Part of a small language model's weights: MLP 1024 squared ReLU, no biases in attention or MLP.
Each number is 500 + 25 x the weight over its row's rms, rounded and kept within 0 to 999. Layers, rows and columns count from 0. Numbers have three digits each. The size before them is the row's rms in percent of the matrix's.

# layer 8 MLP down (transposed), 1024x256, rms 0.0821, rows 504-525, columns 64-127
093:511506515486496482471522545525496506553483523514450517501568490478509486502510489490467471483468494476513545535482487487509481501515494473540525509488488537502482518480493505492498553496493549
104:516478508480492504458474475516533513493499485498505501518525503481532510542531504509512481505468531558463494464497488469465489506463484528551515489477505479534503493492525468527526514536539495
091:489497479532457502472501518498518513488480528472443497493508547506496495519521483533533490487520471487477493522486475493503463520538481498551509532483479456511499483516520527517526515479499503
108:458494495585509469510469527532496485478496498459468522519535489468461494513510503483528502494456524511467479538524491520524463522480528499536493522482503483544487535504506470500493499489498461
108:505534503519517545467510507462478493510513540481515497508494474479509463520501515526517515520488517506545486453470511501480513450537481530477513510456493498473525500515520516508527501511496466
102:508492472517475535519477486542510527507483507479447497496525524574528511508480496477510562539459510466500499548514489536472475520480470472438529505494502490525501482467488452490509485461457491
101:500522454481474489422476545473459525516469529496485536508488468487482512470480486502485484539522492534476550536482531470483498452471550504520496499497488493491497500493479499510505549525495535
101:499488530490500555424477490518532473501525498496531486458502514528514500482485534475500510502509491439491495486501516489489477527528445481471501502546490496503500520529511496516543488498484513
105:484512558565475482467539537506503522506479520526484502475474471486483490536473507534484482462526513517473470506507504490501525522506497510528490481516552490491491468496506542508498506492534444
096:490502491461517518495486482493527543464514496524467510504522481474484502471495497491499490483481494464509508472532538478517497467490483465518520515486529472491514508531478471514527552521534524
100:568507515511499524500541478515496478494483521514510470515531503501470510471491500514468526481500497517535531462496496526516508501478480495474527535487481496486481546465423494500506510509523565
093:473492504485479509459528548520498459468494500493531500539535524454552471464487518538542465515464511511483509536504520478471497469491539495464560483463541476537451500474504494532522514507491522
092:489440512559486489487466432482518519508469504475511455512490531448481531509539453488506535469490541497518504506511475504500514508481496456507518475517498483537470453499509509477481521508504511
106:534499516470507448481471496592488479444513503517542503485512510506497463502497485522517511518527446530510486532517459520502460444467500484460538485481456460463530528538463495510466498502486518
092:511508518541523487521462524573534504490447528474487501525488508499523515514559465518515480510509507521531487511543482513519488483493464519513481498470473515540481514492494516518457521485498539
103:474522507515525534466501509545498494499471510496485486510487508489502485473445495492486490479509490486467539519446476489502494519494500498501512529526475500521503479441511546489487501478494469
094:519504486516467480493495505523480488558507472467469557560469533505530461530509490521529489520451487514518475466483483498517521478514485461495519468494510503507502466526525513468537492469493495
099:486490555518522515488468481525499507513517527479500524547462499473495471510505496472510505518474517457506473458522484464453507523535528529517515487499469505519526506504487514476488461451480500
104:498492508496483463515540533511531521479521480505538464472487490510514470464492500494471468494484511502515480503520473515488451491477531500480469484470481513517480492464492512479477479482540465
101:505488456509507518510503505487488496509462450489487504482496501475498464515487476492460511493506477472551477518527429466536516494512519458513532478505492528466504478508502529529506531533536541
097:489511513471448513502453512505484492490489497517493480494534506460492463482476543493506486527474485489525489480509498462504495534511498522492478537529473517504516555532540484509533512460500530
098:508518490513501492482468521522502472506547513499495459516473520465548513512535527522431465479495501514519514520510518469491498537492483460534512506494517545519476519520547495525517505529523504
# layer 8 MLP up, 1024x256, rms 0.0751, rows 505-525, columns 64-127
106:528469496465484509493530466489529521504465494539510527493508488525460497499544459522503467496477457529524505516502527534513452460502513453508513488544470513547486528507479512470485481486510525
091:507532509501494494517501506511517516454488505537509473479453470524444505483526501488511541491499499471467473501491460469498501484521537522494531490494453493485506522508454522483514457507492481
108:498493513506523527488524488471488463497494455484503472498493478507571506508502495515536544467478518512542465502499474521507528483456494518495512492460499484483506484504536488539474486502548517
103:523465459495461496549484498527503513529483515505471544492508474528503483467450487521522496529487516503446517554517473498483493509540500512507544467483512502507470491534542528479505518488502441
102:510513489451539510490572468500496524507525493522533528512490505482508473522477451528482559506486489527469489497506525488526509526515497520531511553527498477498519530538489470515491473482483541
100:476460528482458534489492510457466536505510490516511453502531558523517550506487519494484530518476480480494475537466509503498543527509492531483522514487505517469505512466482457476502485492488486
097:520492439493498516490508498484544507485522535494517480487552510527477498490534499516499517535541525470499486538499491479494529496506514490471539502541459514497484512509447486508482499485486521
109:512516492519490448495489514530477541498506523471481524496508521520526525493485478529459480495513484503499501495475517510482467524492536535544529501533521506501472463496487529521493463494506477
095:494477547508504484502522486496491511531474483479556524501559492492470483513521523528544488499507495486483508506504542493499526536492525487510526496517478539519554485480549564499493502514510495
098:550512473517527539486487517522495450494511476504461526471467481473501441458484501516531543527518502539449519522511523484497497514491495485521519490488510499508500518509477511497480503462512466
098:492454510545510499523504476519494519489524477508444476498489511530478521498478507493538518524519462496566442481452526529517515530474506513489450530467482513519514468450504488509476506529511497
097:495491511475472539520454493465518527519519488561510495452498500524485471501486502530502529535505511531491513474467485538495540500505492484501511490473497453489520497486514502486502497501494509
101:522492490498480520503466489499520504461497495513491503515518483456514503535491480475503494484495416491514529500518489496491510490499540519498528519485502459477496428499460522466494462519524499
090:491507521485492489501490534455501474499557467461506525476514476529482538500519549476479503518490495498514542540521508486518512545519515494514467495472503476500523491529473474524472492491483457
101:503486517529494475511533447527497529521540521490511500524460433516488478543518550503482477513505501488505517447483482522546521499472532509456525464482450521489470489460534541513509458472482500
094:517535497489496503456503496493468500461509527477525519503479500537541523489489524516515511500481463486539477523505522494459523494498455495469521455467503530533492502527506488482504480519447511
096:507536501518461518521544439501480505489452473502495470500496462496488481445526476448486506532516443492467468501529476492523498465526533534503489491518464524555464524528469491526502488462531462
103:471515512460503454524524478531476518541490449508468512487478520521493497543495451479503481513510482509529492520493522465495478462498493526509546513492488472514487476494494488531504527527439505
104:484464483461494526520507469490491501517457504547524506540487485515526465528509478472510535493490460452486482463503543514479529506516472503478515479484483489519514492497462517499510510485529544
095:529466502499515515531478436510472502523506502510473494505503489500516461506509483496483461566523496523524522520490489482492475515510454525506495510480484491534563514482476447546488502505525504
099:505492470483473536493481471503520486512503476455524506496520492479464525487474496497491494532476506528533504459502529501529521451521469466524488500482477522544555493468506481488527486487517533